python train.py --vocab_size=1690 --rope_base=3340.0 --rope_fraction=0.75 --qk_norm=false --bias="none" --tie_embeddings=false --init="uniform" --init_std_qkv=0.0398 --lr_mult_up=1.44 --lr_head=0.00874 --decay_shape="linear" --seq_len=512
Each number is 200 + 40 x the weight over its row's rms, rounded and kept within 0 to 999. Layers, rows and columns count from 0. The size before them is the row's rms in percent of the matrix's.

# up: layer 6 MLP up, 512x256, rms 0.0827, rows 474-508, columns 128-191
# down: layer 6 MLP down (transposed), 512x256, rms 0.0522, rows 474-508, columns 128-191
# gate: layer 6 MLP gate, 512x256, rms 0.088, rows 475-509, columns 128-191
up474,098,194,146,232,178,185,205,268,263,212,252,182,211,289,262,246,114,235,226,193,177,206,244,155,214,218,218,219,187,113,201,217,187,97,256,204,258,218,192,206,176,232,219,189,291,183,187,155,227,251,200,173,174,153,180,258,236,183,150,170,197,209,225,161,186
down474,099,151,233,238,146,249,215,226,235,204,218,218,161,276,193,162,159,242,213,215,187,160,229,257,214,163,208,209,239,274,206,257,148,116,180,252,196,184,144,259,198,127,251,172,211,163,182,227,232,246,192,242,242,151,184,217,207,149,152,224,202,208,254,168,183
gate475,107,200,241,212,282,181,235,283,186,218,146,204,175,286,145,232,236,176,179,200,164,145,145,223,225,140,228,153,210,183,173,221,211,180,187,184,163,181,218,222,169,168,226,234,202,175,187,206,181,159,169,193,182,262,213,223,157,182,165,141,118,174,244,230,192
up475,101,202,194,177,265,195,93,232,128,230,214,212,189,232,199,192,153,205,213,225,185,154,215,196,217,195,217,262,236,255,234,174,216,193,140,263,225,194,207,157,231,205,254,158,305,269,192,191,146,224,237,201,211,195,258,207,224,181,209,189,205,207,230,160,205
down475,106,213,238,171,278,239,206,211,182,260,160,198,187,184,245,214,182,202,193,149,150,182,138,201,242,194,230,252,261,280,205,182,231,214,135,217,165,284,246,110,227,125,132,207,175,233,243,183,139,191,187,146,196,283,187,208,210,214,216,169,220,204,241,121,171
gate476,093,192,195,202,180,246,135,127,249,171,162,223,176,228,225,169,172,218,152,145,199,181,173,204,153,208,144,199,183,235,182,236,264,173,180,201,190,194,111,259,147,193,155,254,166,182,169,254,148,218,230,257,232,177,171,196,176,211,202,249,121,263,223,187,170
up476,091,205,114,238,204,226,175,184,299,249,151,148,255,195,189,235,173,208,221,159,261,204,171,185,148,212,204,195,205,90,147,187,243,178,169,232,96,195,210,184,154,168,182,184,185,217,197,212,279,172,257,154,287,150,211,227,135,216,260,194,101,203,226,189,225
down476,098,223,185,229,235,183,177,163,150,187,208,199,239,177,227,195,210,142,200,166,201,253,180,168,212,194,212,186,188,88,223,169,221,220,244,215,155,266,206,232,179,157,179,251,209,227,140,176,269,155,204,106,186,190,208,227,142,237,133,226,121,159,203,236,182
gate477,096,222,223,185,181,284,194,184,172,233,238,232,198,157,193,190,222,236,265,138,260,230,208,211,174,224,255,217,197,162,267,200,248,224,160,158,218,214,229,195,124,158,226,275,258,180,194,183,185,182,188,228,268,199,233,170,192,239,189,318,227,185,114,168,192
up477,098,220,170,238,226,218,266,201,253,233,183,173,211,171,124,163,185,213,160,176,122,86,221,145,271,204,182,183,206,245,251,193,253,246,246,216,207,221,232,199,224,272,186,170,181,218,238,172,259,218,158,233,127,192,174,280,213,183,171,171,160,100,188,221,167
down477,099,195,243,165,157,244,225,244,233,225,225,162,208,127,195,242,211,208,128,244,143,151,233,219,182,215,207,165,233,158,184,192,187,273,171,231,254,161,211,225,258,121,132,239,165,337,184,191,254,220,170,213,234,221,271,238,196,177,226,223,156,204,210,244,205
gate478,097,236,182,187,216,212,193,188,162,172,181,131,149,170,217,191,298,177,156,166,184,169,186,199,209,214,287,185,126,194,152,209,232,292,189,219,149,194,119,142,201,209,244,203,209,193,120,218,175,182,231,249,217,190,217,267,232,194,200,182,141,191,186,177,272
up478,098,216,161,159,179,213,250,167,149,194,257,257,176,172,175,158,213,207,218,227,173,173,222,243,211,140,254,194,189,208,181,196,210,227,134,206,180,196,184,195,178,206,200,167,172,153,182,190,183,242,204,268,192,201,218,268,214,204,233,171,221,124,158,182,289
down478,097,219,225,181,155,179,164,203,168,136,158,176,130,242,229,260,147,163,193,278,200,177,237,202,222,202,208,198,206,133,233,189,186,171,153,200,282,172,259,158,195,210,153,162,236,137,195,181,108,237,181,189,195,214,188,258,208,246,176,151,217,249,278,227,221
gate479,097,153,198,234,183,159,186,128,141,126,188,261,224,181,175,207,256,235,200,197,196,247,204,208,274,182,185,219,232,221,288,243,163,221,200,276,229,191,121,207,197,231,256,206,181,173,156,294,175,188,223,93,234,199,179,178,172,179,149,226,171,175,265,192,217
up479,102,143,202,206,145,121,300,239,225,128,189,222,168,259,189,205,285,211,265,230,256,225,183,243,218,216,257,169,250,284,163,278,228,182,258,180,180,188,101,190,235,214,221,231,170,216,98,177,185,153,234,149,164,134,164,166,230,150,157,209,193,185,210,271,268
down479,098,298,249,178,243,134,234,185,194,171,168,165,218,165,213,217,208,201,228,161,193,183,252,246,126,179,187,202,222,229,215,232,236,152,169,237,203,137,204,193,103,255,229,203,219,235,203,226,130,147,177,183,196,234,204,213,196,212,218,174,196,213,178,215,291
gate480,090,237,193,215,122,191,195,229,289,306,204,241,166,178,175,185,185,193,199,196,196,159,249,183,152,152,126,230,156,200,228,191,222,266,140,159,193,190,246,206,192,225,150,305,182,225,218,238,247,142,158,208,174,203,232,194,249,118,287,218,186,214,222,246,283
up480,095,200,221,255,155,175,259,156,237,235,169,269,182,205,180,165,206,223,197,169,277,226,289,245,112,266,250,243,211,219,212,200,202,202,209,256,209,228,200,257,193,174,188,216,166,250,240,172,246,118,241,190,260,213,148,191,265,245,193,213,223,205,203,227,160
down480,097,198,192,195,200,212,196,174,162,190,155,219,157,149,144,207,172,281,189,274,258,210,194,166,220,239,224,230,200,186,229,235,86,215,204,192,232,202,160,223,215,222,199,278,192,143,223,198,251,233,195,156,171,220,209,217,211,196,206,217,213,166,233,200,192
gate481,102,168,183,195,147,180,192,162,195,176,226,225,164,226,135,235,162,188,203,292,263,163,202,235,213,215,228,163,185,217,197,221,171,215,142,187,137,175,192,191,240,269,211,207,110,268,234,210,148,211,205,220,228,146,184,287,204,215,149,204,163,178,205,234,211
up481,107,189,260,210,200,220,117,194,196,205,216,132,227,155,133,193,239,163,181,237,239,183,181,154,221,232,263,191,205,194,255,176,222,209,203,162,183,204,166,260,235,168,263,157,169,229,239,224,79,244,229,172,295,205,262,239,230,226,170,203,280,219,227,191,127
down481,105,235,165,181,153,272,134,191,193,183,172,197,199,140,256,180,175,181,221,208,245,178,179,170,267,209,246,184,249,223,291,172,223,166,169,245,194,287,203,179,254,220,226,184,180,178,183,182,144,180,152,201,210,126,173,178,246,222,235,272,191,132,173,192,153
gate482,103,204,201,149,186,209,264,177,187,238,193,175,218,238,113,218,187,241,116,171,195,184,112,257,192,195,240,177,214,182,219,190,274,165,217,190,223,149,199,230,200,192,220,196,251,125,161,278,193,200,144,201,249,182,175,194,169,158,173,129,157,255,201,155,274
up482,099,190,157,230,158,156,226,179,240,158,212,168,199,208,153,183,191,256,186,129,151,169,202,204,214,275,236,215,266,167,205,196,206,165,158,160,197,181,208,158,183,181,249,144,223,100,175,239,189,258,143,193,215,243,117,203,201,209,168,203,185,275,255,206,145
down482,099,181,256,228,138,249,203,184,245,187,234,177,215,203,90,187,145,228,217,213,241,152,154,182,242,186,212,210,189,245,98,193,264,204,253,111,189,218,196,164,194,203,226,219,209,222,166,234,203,237,248,191,145,169,213,204,198,153,248,162,247,217,227,242,249
gate483,102,232,228,163,235,189,270,182,125,240,180,247,210,231,171,179,206,199,146,187,246,210,219,193,198,147,215,192,193,189,228,140,247,289,155,259,211,248,165,162,213,212,190,223,201,230,225,226,192,144,105,298,199,168,195,238,197,201,235,189,193,211,184,163,180
up483,108,192,209,227,201,170,166,221,196,185,215,167,184,210,312,234,177,186,239,136,222,215,211,221,235,128,123,213,211,141,87,206,140,221,243,256,119,150,188,205,158,238,253,164,180,239,225,132,174,188,231,241,153,288,185,193,168,232,142,166,211,262,202,239,223
down483,093,129,212,266,211,254,168,184,195,229,128,157,203,188,247,173,173,168,287,230,232,184,196,209,158,220,177,198,190,163,257,168,268,187,170,216,142,194,213,282,227,177,221,292,177,268,256,236,207,220,242,202,216,171,174,251,166,291,169,164,250,215,201,209,231
gate484,102,69,248,228,216,211,110,179,250,177,152,155,209,228,216,195,232,154,199,197,175,197,188,249,202,197,214,254,176,236,240,146,180,237,200,222,238,236,178,219,221,209,200,101,240,190,217,236,211,231,110,170,130,216,168,203,218,149,191,135,212,195,215,172,209
up484,101,181,222,146,137,159,174,172,273,199,271,144,242,242,202,188,191,224,242,231,282,215,195,203,222,250,200,200,211,221,256,183,240,206,196,168,250,158,155,204,253,260,178,251,235,223,270,184,222,141,163,226,124,206,205,212,192,181,156,198,140,246,222,164,197
down484,101,152,225,195,195,225,183,188,140,173,220,217,210,194,92,207,218,200,205,257,240,224,238,180,206,223,116,149,248,192,215,156,132,134,248,294,176,228,247,166,138,244,166,186,197,244,178,240,199,274,234,189,203,188,152,168,171,228,189,145,272,254,197,212,296
gate485,096,234,217,196,190,164,191,157,175,224,222,218,226,165,254,270,226,250,189,237,259,230,184,256,254,191,233,243,211,197,224,201,143,187,137,232,223,214,166,170,245,203,173,135,143,242,283,169,242,184,279,105,157,174,270,146,169,72,196,185,229,176,209,121,205
up485,092,190,142,213,226,168,279,192,192,201,234,193,183,118,288,206,230,203,185,280,217,222,195,188,205,199,283,273,157,185,204,193,261,197,210,143,160,257,213,210,236,270,273,77,174,193,236,194,217,176,203,115,211,140,242,183,213,186,179,175,204,200,227,186,162
down485,096,233,266,160,179,216,221,203,193,112,146,131,222,148,219,194,162,168,142,129,161,244,174,176,253,205,243,267,164,166,245,208,139,201,196,219,202,196,179,195,195,183,195,150,98,228,182,240,206,190,244,194,247,201,178,157,182,160,200,139,187,184,224,230,201
gate486,094,190,220,220,190,214,208,199,242,185,217,218,176,141,209,215,265,184,233,245,182,192,256,211,254,208,228,200,159,180,161,163,202,279,162,145,322,199,140,178,229,205,259,194,270,162,211,169,271,169,278,206,225,178,158,181,147,316,215,243,270,193,232,125,236
up486,101,196,228,172,179,200,223,211,237,186,199,187,270,190,220,169,178,261,162,177,218,215,208,181,236,149,161,202,258,74,140,154,274,227,207,225,227,275,178,149,166,220,140,177,229,227,148,148,242,201,149,202,202,169,232,188,222,274,233,156,239,218,216,173,193
down486,103,95,186,229,180,198,215,187,200,196,199,194,253,275,168,210,216,278,186,160,231,209,167,183,185,205,173,161,223,219,178,225,223,193,182,213,224,205,257,134,216,262,131,236,147,180,214,194,92,150,228,249,156,195,205,205,181,207,199,216,210,247,199,241,208
gate487,099,227,247,194,210,201,150,241,216,270,191,228,210,161,156,156,125,226,156,228,204,158,193,219,274,261,168,233,213,230,222,197,281,207,88,210,176,190,202,190,251,125,161,199,235,200,170,238,177,189,238,222,141,196,195,116,268,267,188,221,186,207,196,131,206
up487,103,228,249,236,180,182,125,244,191,277,177,182,236,194,150,231,134,186,269,167,221,178,146,203,246,201,196,212,270,223,195,145,201,210,255,188,212,138,203,208,278,161,267,166,226,164,195,201,190,120,212,259,191,189,244,165,244,225,183,192,203,245,210,69,243
down487,100,203,178,168,123,225,181,170,123,202,168,183,216,178,192,113,246,196,222,193,185,186,236,220,219,282,190,172,230,214,201,237,205,229,226,245,174,165,197,216,167,226,230,208,191,199,232,223,226,219,102,216,257,150,140,173,212,227,165,212,139,227,129,189,241
gate488,096,111,211,253,225,209,178,304,176,249,182,226,230,251,159,197,167,230,165,227,163,143,234,219,218,167,155,205,240,195,176,224,199,222,225,228,171,226,234,239,199,200,243,233,230,169,190,211,135,307,193,244,167,181,145,144,156,180,195,211,221,138,227,200,131
up488,093,166,232,162,155,160,235,195,275,178,256,145,150,142,282,198,216,225,244,198,235,234,199,248,236,185,175,164,190,181,212,181,244,232,164,200,156,177,216,121,211,189,196,217,177,237,269,261,222,73,233,172,115,192,288,255,219,178,222,237,220,298,207,182,202
down488,090,199,187,215,225,262,180,192,212,169,207,238,168,238,143,169,227,206,177,193,212,188,169,215,147,159,176,189,242,248,195,184,89,222,208,225,164,213,228,209,157,174,273,249,277,172,228,208,159,193,251,332,253,153,274,254,191,247,183,247,134,203,201,193,206
gate489,101,102,209,234,282,242,167,257,188,139,300,208,166,230,227,229,159,234,268,149,94,200,263,251,283,185,212,182,202,175,129,191,138,294,192,201,220,211,232,180,161,181,257,230,122,215,227,160,307,183,234,176,226,127,122,217,235,196,283,227,186,208,195,169,155
up489,098,214,225,250,303,170,171,168,301,200,125,171,203,201,233,215,263,233,61,231,242,257,112,126,185,142,209,145,146,189,261,248,209,204,210,214,247,218,163,193,216,213,128,111,226,274,155,203,161,129,177,127,169,290,177,212,170,191,170,170,254,124,262,215,213
down489,091,288,235,218,200,202,246,175,146,177,198,229,177,189,224,266,206,172,215,222,194,126,147,204,154,248,168,191,293,209,241,209,164,232,260,113,203,193,265,132,132,189,204,176,271,126,247,265,170,239,235,230,246,99,252,283,242,152,222,237,246,116,188,177,189
gate490,119,210,197,242,156,203,165,281,175,267,302,259,175,234,167,210,269,294,205,201,314,176,195,200,235,221,177,239,178,247,239,187,259,212,224,181,179,315,167,235,160,255,203,277,152,256,210,176,251,188,197,188,158,165,155,180,150,222,161,181,138,206,238,198,142
up490,109,180,230,188,166,250,245,129,182,113,164,172,203,215,183,250,162,162,202,167,177,183,186,205,172,130,259,172,212,190,259,120,192,168,188,222,176,228,191,166,215,177,277,301,270,189,270,248,241,168,230,182,211,163,269,259,216,194,180,208,236,116,241,157,180
down490,112,212,156,229,249,176,220,138,137,176,172,100,191,220,213,191,209,190,198,194,183,146,199,222,228,168,203,219,229,176,223,137,231,181,187,200,248,260,187,248,208,213,292,203,137,170,293,231,202,191,174,231,204,171,196,97,117,245,204,195,195,150,199,195,147
gate491,108,128,216,291,209,174,133,186,221,261,274,245,146,252,214,207,241,203,215,211,253,241,192,203,253,219,261,227,167,180,136,150,221,217,147,245,184,191,151,168,205,190,213,195,180,227,250,221,234,239,197,238,158,151,126,253,227,175,234,185,202,130,171,204,213
up491,091,275,212,158,191,200,232,203,186,162,179,189,247,229,193,252,171,199,224,176,184,174,218,182,188,204,227,210,161,220,236,209,176,137,211,185,192,209,255,288,223,249,178,232,233,183,164,279,256,255,251,165,209,170,102,128,209,204,148,168,143,223,171,263,226
down491,097,225,204,139,186,206,207,242,141,155,181,128,191,173,124,181,171,210,190,163,186,209,195,261,255,238,211,237,211,212,237,238,182,159,203,255,243,242,179,208,223,191,211,191,179,186,263,156,184,190,252,203,175,218,214,197,153,267,162,255,173,172,223,200,205
gate492,098,191,191,207,194,140,155,174,192,179,190,79,188,136,157,202,156,239,234,244,221,141,88,210,123,234,249,178,147,195,211,255,242,269,202,142,133,220,221,163,145,236,190,208,251,258,158,195,175,243,227,209,212,137,219,276,173,233,243,193,168,198,179,259,211
up492,102,202,239,216,218,226,134,174,182,191,216,237,249,245,252,203,271,218,228,152,234,207,225,177,269,157,227,268,204,192,249,202,122,198,208,226,258,238,144,258,261,151,217,229,199,203,226,169,150,209,175,210,186,214,199,135,247,150,167,231,183,218,222,184,150
down492,101,208,236,242,256,210,157,244,212,184,179,187,283,131,193,179,220,270,120,187,227,143,165,208,155,173,238,265,213,215,165,227,213,193,153,135,215,274,115,239,224,212,237,212,229,193,214,219,164,148,257,177,150,146,243,131,194,274,186,233,165,155,133,229,149
gate493,097,170,219,230,269,133,199,161,254,182,220,209,199,227,177,195,184,228,155,217,192,228,280,191,188,228,150,115,304,171,142,199,204,253,84,214,206,182,146,185,204,245,202,226,257,250,199,169,175,228,225,229,195,239,218,206,196,216,120,235,184,204,188,188,214
up493,093,227,189,261,226,190,203,186,206,210,175,267,139,247,234,181,204,200,240,161,202,204,132,219,177,157,175,164,294,185,179,225,202,216,127,239,275,179,189,188,213,147,192,181,256,209,177,168,246,177,80,178,132,185,191,204,191,214,169,266,172,140,167,242,170
down493,095,245,175,226,182,212,243,179,249,152,212,198,206,271,164,206,162,226,69,132,223,271,215,201,172,199,143,184,184,120,179,262,126,289,166,186,247,80,199,197,195,238,124,139,196,186,169,177,215,223,277,191,156,225,233,236,167,233,186,273,219,237,205,176,242
gate494,103,213,224,198,163,232,214,145,183,223,187,182,158,194,256,183,180,207,161,212,281,180,188,244,147,213,201,190,202,220,128,168,113,205,120,203,201,208,241,153,207,146,233,183,183,133,211,150,305,220,213,243,192,189,183,162,230,161,228,174,172,141,168,155,206
up494,103,157,184,211,214,178,162,133,222,83,210,157,248,215,165,218,231,236,180,154,148,260,190,140,153,169,197,191,181,225,181,192,227,222,237,185,129,227,209,190,168,227,188,189,206,213,255,190,190,207,268,125,228,211,225,173,196,207,231,229,187,230,219,199,197
down494,098,219,231,229,174,175,180,169,154,118,179,163,233,188,194,207,223,152,210,159,178,241,229,192,171,207,184,197,148,213,181,273,168,202,179,208,217,270,205,219,219,185,165,223,185,204,208,207,233,217,198,199,197,138,212,162,203,195,233,221,177,254,209,187,256
gate495,102,267,165,183,202,222,192,215,139,216,164,122,193,258,244,239,161,161,235,125,212,258,210,233,154,219,191,196,166,194,242,219,183,207,175,184,202,219,195,224,215,218,269,167,195,318,198,188,217,190,164,189,194,215,184,177,165,134,135,177,173,250,241,200,284
up495,100,156,232,175,252,197,211,236,198,133,151,230,201,217,258,145,175,147,211,157,194,172,181,237,155,180,151,220,160,248,162,214,165,232,121,183,238,192,145,188,210,165,186,214,250,175,186,209,159,103,155,190,211,266,109,190,307,205,255,197,158,247,213,163,199
down495,098,202,187,220,167,239,186,181,163,233,136,240,126,173,213,224,141,164,315,163,227,184,185,171,164,172,174,170,197,126,148,226,223,183,230,163,211,168,196,202,226,181,185,267,101,242,196,192,170,168,189,243,190,230,195,151,196,180,211,259,170,227,240,175,200
gate496,095,143,235,184,231,243,117,223,185,248,270,261,270,212,156,159,222,189,196,156,181,209,188,254,190,189,227,294,231,209,190,276,171,166,184,215,229,188,194,285,177,134,206,130,268,179,193,233,133,218,148,237,183,242,131,186,202,186,244,165,179,175,277,187,193
up496,094,192,225,150,202,116,217,173,213,175,225,173,185,222,216,168,193,229,222,191,103,253,188,201,269,186,307,164,177,186,194,226,211,206,203,279,230,171,243,139,246,300,224,220,195,222,194,221,198,275,216,124,178,189,195,205,171,210,184,205,125,216,117,221,254
down496,093,229,260,225,192,149,233,144,199,173,166,128,213,218,205,229,258,236,210,167,213,205,199,170,246,249,204,197,165,224,178,198,182,197,171,207,212,133,270,201,211,212,208,251,164,142,208,252,210,207,156,120,224,226,282,260,212,183,210,248,222,175,137,250,238
gate497,099,222,201,265,148,225,179,210,188,218,214,229,212,186,209,120,272,170,231,173,175,171,203,190,230,176,165,216,182,184,193,210,151,158,264,188,291,265,132,177,223,237,333,142,210,185,84,261,180,231,193,185,212,195,162,194,129,231,195,154,191,213,121,213,209
up497,104,202,132,199,202,195,275,216,197,219,205,194,178,280,244,244,193,208,183,206,192,230,242,237,191,193,206,219,192,258,251,217,156,201,217,174,243,218,273,235,265,177,207,187,180,246,216,165,174,154,161,292,268,230,197,190,278,165,157,228,228,276,235,247,209
down497,100,210,266,242,206,190,239,204,243,187,233,238,211,177,215,172,219,232,164,161,316,221,225,162,211,129,210,236,170,246,252,123,255,202,191,249,150,226,188,149,150,168,100,155,211,192,251,166,153,209,218,159,116,150,236,216,233,165,247,202,171,151,212,220,188
gate498,101,190,187,210,213,219,184,167,129,267,221,103,262,198,194,180,250,189,195,254,176,255,145,154,159,187,105,155,187,257,226,180,219,183,210,205,212,176,212,171,222,262,106,282,162,206,302,195,218,268,228,187,68,180,239,168,257,240,216,190,182,243,146,238,174
up498,104,186,162,213,147,207,257,185,217,148,225,219,123,178,217,198,233,137,183,231,185,144,220,219,216,227,221,227,189,228,225,238,181,234,223,164,193,170,168,263,118,198,225,161,180,230,178,215,174,169,121,222,220,210,234,252,177,246,245,225,291,198,247,178,238
down498,103,196,114,241,204,204,177,183,241,285,253,117,192,206,192,164,192,195,209,246,215,224,149,223,267,285,180,146,123,216,152,198,291,185,199,121,174,178,199,202,159,213,210,188,166,188,273,193,228,213,193,220,149,248,228,179,230,208,242,223,190,172,255,225,147
gate499,102,168,238,251,187,165,256,295,285,213,162,234,138,186,230,253,218,213,148,228,271,181,256,188,185,216,201,187,166,201,177,201,207,226,212,163,223,182,218,259,212,224,125,244,239,210,180,231,226,196,219,234,197,205,239,253,227,160,234,216,123,220,219,200,193
up499,101,187,179,135,218,214,192,264,201,178,233,222,136,139,246,147,189,219,284,185,271,222,197,251,233,209,132,252,177,219,210,246,196,195,235,218,214,213,167,202,187,203,263,196,164,175,210,159,249,175,116,232,281,215,145,225,149,164,212,254,279,206,227,247,208
down499,099,204,223,221,200,199,132,186,198,178,183,189,203,168,153,200,226,223,128,213,217,285,231,208,230,197,185,182,266,208,147,188,139,279,239,221,195,146,185,225,219,181,165,135,123,228,214,184,172,193,231,129,159,211,173,241,216,153,254,236,203,145,245,171,176
gate500,100,179,220,246,255,182,135,210,247,230,190,161,205,196,193,144,199,149,289,229,179,196,198,195,184,245,181,237,264,266,198,228,220,272,159,126,157,201,208,156,130,234,202,185,127,217,223,218,200,146,283,203,210,246,276,188,211,142,218,241,177,191,209,176,252
up500,106,197,246,166,184,187,152,193,194,184,250,194,241,182,229,248,163,232,172,194,207,161,179,206,193,201,214,255,124,177,233,184,185,176,232,151,210,192,197,224,217,151,126,253,158,135,229,180,164,184,236,215,167,258,226,207,171,257,193,240,291,209,212,174,163
down500,105,182,220,180,201,237,172,216,181,215,189,218,196,205,179,317,220,167,204,155,220,169,259,185,154,174,155,195,129,170,210,197,213,243,183,242,207,218,247,183,171,190,227,266,219,207,204,166,218,195,143,240,83,214,143,253,186,180,178,203,225,216,121,174,223
gate501,102,157,202,270,207,207,167,164,233,199,187,222,198,211,172,186,213,194,169,85,185,189,237,207,236,237,173,234,226,235,177,319,204,204,246,211,167,215,174,219,301,289,209,228,175,159,181,191,239,199,196,183,219,171,156,220,200,202,126,257,231,191,263,169,208
up501,093,166,233,211,201,235,174,171,150,155,183,147,200,182,128,216,165,144,207,240,168,176,107,258,194,164,192,251,165,226,196,225,223,191,178,234,226,154,202,202,205,205,148,128,206,209,140,193,203,304,232,201,247,214,203,181,215,233,195,222,256,252,275,233,132
down501,097,153,212,249,174,220,230,166,152,113,120,214,195,161,276,130,147,199,194,162,173,148,162,182,152,213,162,243,219,209,229,198,143,181,159,195,162,181,251,187,230,213,217,148,227,187,179,250,243,211,216,252,163,162,124,147,226,247,97,129,254,211,155,227,158
gate502,100,214,233,222,222,175,164,191,271,245,182,232,191,204,183,141,150,163,211,242,183,234,170,245,199,251,226,172,190,220,233,151,193,203,223,178,57,205,119,221,199,227,223,188,187,201,173,299,164,251,217,245,210,200,211,219,201,171,284,238,190,233,145,237,216
up502,105,248,174,178,168,181,308,167,205,164,150,273,230,269,204,157,223,155,183,185,151,180,200,217,172,192,247,186,151,228,263,197,177,175,152,158,255,202,249,145,187,192,173,184,170,215,205,210,217,174,205,170,255,197,159,179,117,221,194,179,193,198,241,135,142
down502,105,195,247,259,307,189,207,206,225,153,113,152,225,206,260,79,185,128,214,175,224,190,165,221,216,131,229,191,144,143,196,268,181,274,141,299,220,218,195,200,277,208,180,191,178,215,131,276,172,189,183,286,172,166,182,244,227,122,277,243,221,143,238,201,213
gate503,097,149,220,191,236,218,169,195,217,169,219,246,205,226,117,231,215,283,180,125,258,189,179,186,174,209,224,204,190,263,232,207,276,211,195,171,184,239,134,201,216,166,149,169,130,218,203,166,178,239,235,272,227,147,167,121,148,194,254,165,155,289,206,248,166
up503,093,202,252,247,207,219,262,199,193,214,155,163,243,212,165,227,209,201,211,252,160,143,205,163,170,205,194,243,151,163,165,230,150,238,196,156,103,223,256,188,196,208,259,238,243,246,203,240,157,166,160,143,124,207,249,247,264,232,126,225,212,126,248,206,246
down503,087,203,225,207,106,183,229,245,187,154,192,180,213,219,176,197,205,215,171,184,219,178,174,264,145,183,161,227,193,228,208,274,192,180,157,215,137,199,118,215,271,214,162,154,195,176,262,250,187,167,234,214,263,184,191,162,178,223,237,150,188,257,227,200,198
gate504,101,203,222,215,233,154,208,142,256,145,200,205,139,163,247,147,182,205,205,155,184,161,222,134,133,253,189,290,232,247,191,185,227,248,231,252,163,227,156,219,187,223,264,226,252,191,179,224,176,153,208,215,195,145,204,175,207,202,170,284,212,235,67,276,198
up504,103,252,137,210,151,257,230,241,105,184,196,151,192,206,227,137,192,169,105,211,178,144,143,178,164,251,312,201,119,179,274,186,203,220,275,167,177,220,181,231,257,250,231,152,142,214,203,203,255,200,197,253,179,149,189,227,231,274,207,214,249,188,203,193,194
down504,108,187,219,156,234,276,200,115,210,242,191,235,173,201,191,241,247,252,149,245,206,190,236,182,278,191,208,173,243,183,189,233,252,190,228,196,211,122,216,264,227,216,162,226,207,238,286,193,183,182,219,227,175,207,187,92,174,164,175,217,166,171,223,132,233
gate505,095,151,221,141,177,196,209,185,188,215,188,183,275,179,202,227,204,200,200,87,144,165,236,258,194,112,207,162,179,184,175,178,221,220,158,273,178,172,199,207,199,158,244,277,188,165,182,198,212,101,160,203,211,212,233,220,191,204,235,181,97,180,245,188,148
up505,098,165,216,193,175,204,206,197,156,258,206,190,205,267,185,162,243,199,179,300,220,153,167,153,229,205,186,213,187,222,235,276,231,153,194,138,155,272,167,220,220,152,141,162,275,225,271,210,180,192,287,216,203,254,198,187,228,165,94,158,301,258,174,193,193
down505,099,201,266,255,150,260,248,202,171,212,151,146,173,286,192,207,151,186,190,184,193,200,187,259,241,221,163,129,236,210,103,153,220,192,249,177,159,217,241,186,208,145,193,259,195,202,209,194,208,156,204,206,242,217,167,177,172,192,153,238,210,253,175,144,235
gate506,097,103,201,210,200,215,216,178,319,207,188,194,255,165,130,228,170,214,231,232,162,230,202,181,126,269,114,245,271,203,262,142,262,249,246,219,204,216,242,201,204,207,205,190,206,186,197,197,234,236,189,198,183,177,242,215,219,224,207,258,163,189,105,175,216
up506,101,200,163,175,186,194,261,247,155,214,234,195,176,137,181,178,207,230,123,262,171,143,162,232,174,106,214,186,198,165,194,258,223,153,259,224,272,231,227,122,205,195,213,172,165,188,156,197,180,195,248,215,193,261,252,225,194,281,198,192,165,155,210,166,134
down506,099,241,196,249,171,244,204,139,216,259,206,138,201,198,183,166,133,151,221,189,186,135,191,126,234,143,183,182,222,172,251,85,210,248,171,199,204,166,237,230,218,220,212,179,235,166,227,194,200,223,189,205,211,238,192,161,139,285,172,187,149,252,139,200,103
gate507,100,210,202,237,230,178,184,154,213,201,184,183,142,193,198,251,214,206,241,176,206,207,220,194,199,180,141,142,168,230,216,260,253,278,156,115,210,233,145,199,175,234,252,233,227,197,192,235,183,199,148,286,162,215,128,174,182,168,291,173,154,272,246,197,179
up507,101,219,181,204,231,204,291,199,224,51,168,234,169,129,183,210,225,264,147,240,187,222,239,230,210,124,305,196,175,273,204,196,231,168,196,205,186,172,117,236,167,170,144,179,156,185,162,228,188,258,242,220,191,257,201,263,219,126,209,174,196,231,146,194,218
down507,102,143,179,240,229,192,193,206,206,276,207,235,181,204,172,233,197,198,283,183,207,293,277,255,213,263,197,212,209,185,163,192,160,234,187,221,207,188,193,203,180,180,247,186,221,166,190,207,200,250,247,158,136,182,201,167,186,182,221,182,246,138,226,193,261
gate508,104,85,220,231,222,116,251,187,165,232,198,202,149,213,260,144,146,191,171,221,125,194,268,214,152,140,257,206,232,230,222,184,248,233,196,280,252,232,187,200,211,216,243,265,143,192,214,174,192,215,213,217,164,191,183,154,185,153,205,251,200,183,195,203,199
up508,104,213,190,280,263,208,205,201,154,226,132,261,186,222,138,168,175,175,196,260,175,284,203,180,183,228,120,260,204,178,238,216,169,253,158,172,247,186,252,102,182,201,139,166,165,205,153,249,200,227,282,227,239,151,240,128,186,258,115,186,113,191,179,248,218
down508,107,223,131,223,206,172,166,86,272,143,228,152,174,198,183,262,163,159,179,249,98,204,234,268,119,207,185,188,266,256,200,218,204,263,207,164,203,145,138,214,173,160,238,196,160,195,224,211,158,191,231,240,173,261,220,185,233,219,134,171,186,162,183,259,240
gate509,097,208,275,153,196,178,227,179,207,210,181,145,171,176,162,220,205,181,223,235,196,222,199,183,179,193,217,212,175,173,229,227,191,235,191,200,152,227,224,165,210,253,205,177,241,236,244,201,234,183,292,232,230,185,298,228,175,135,248,249,189,236,150,184,153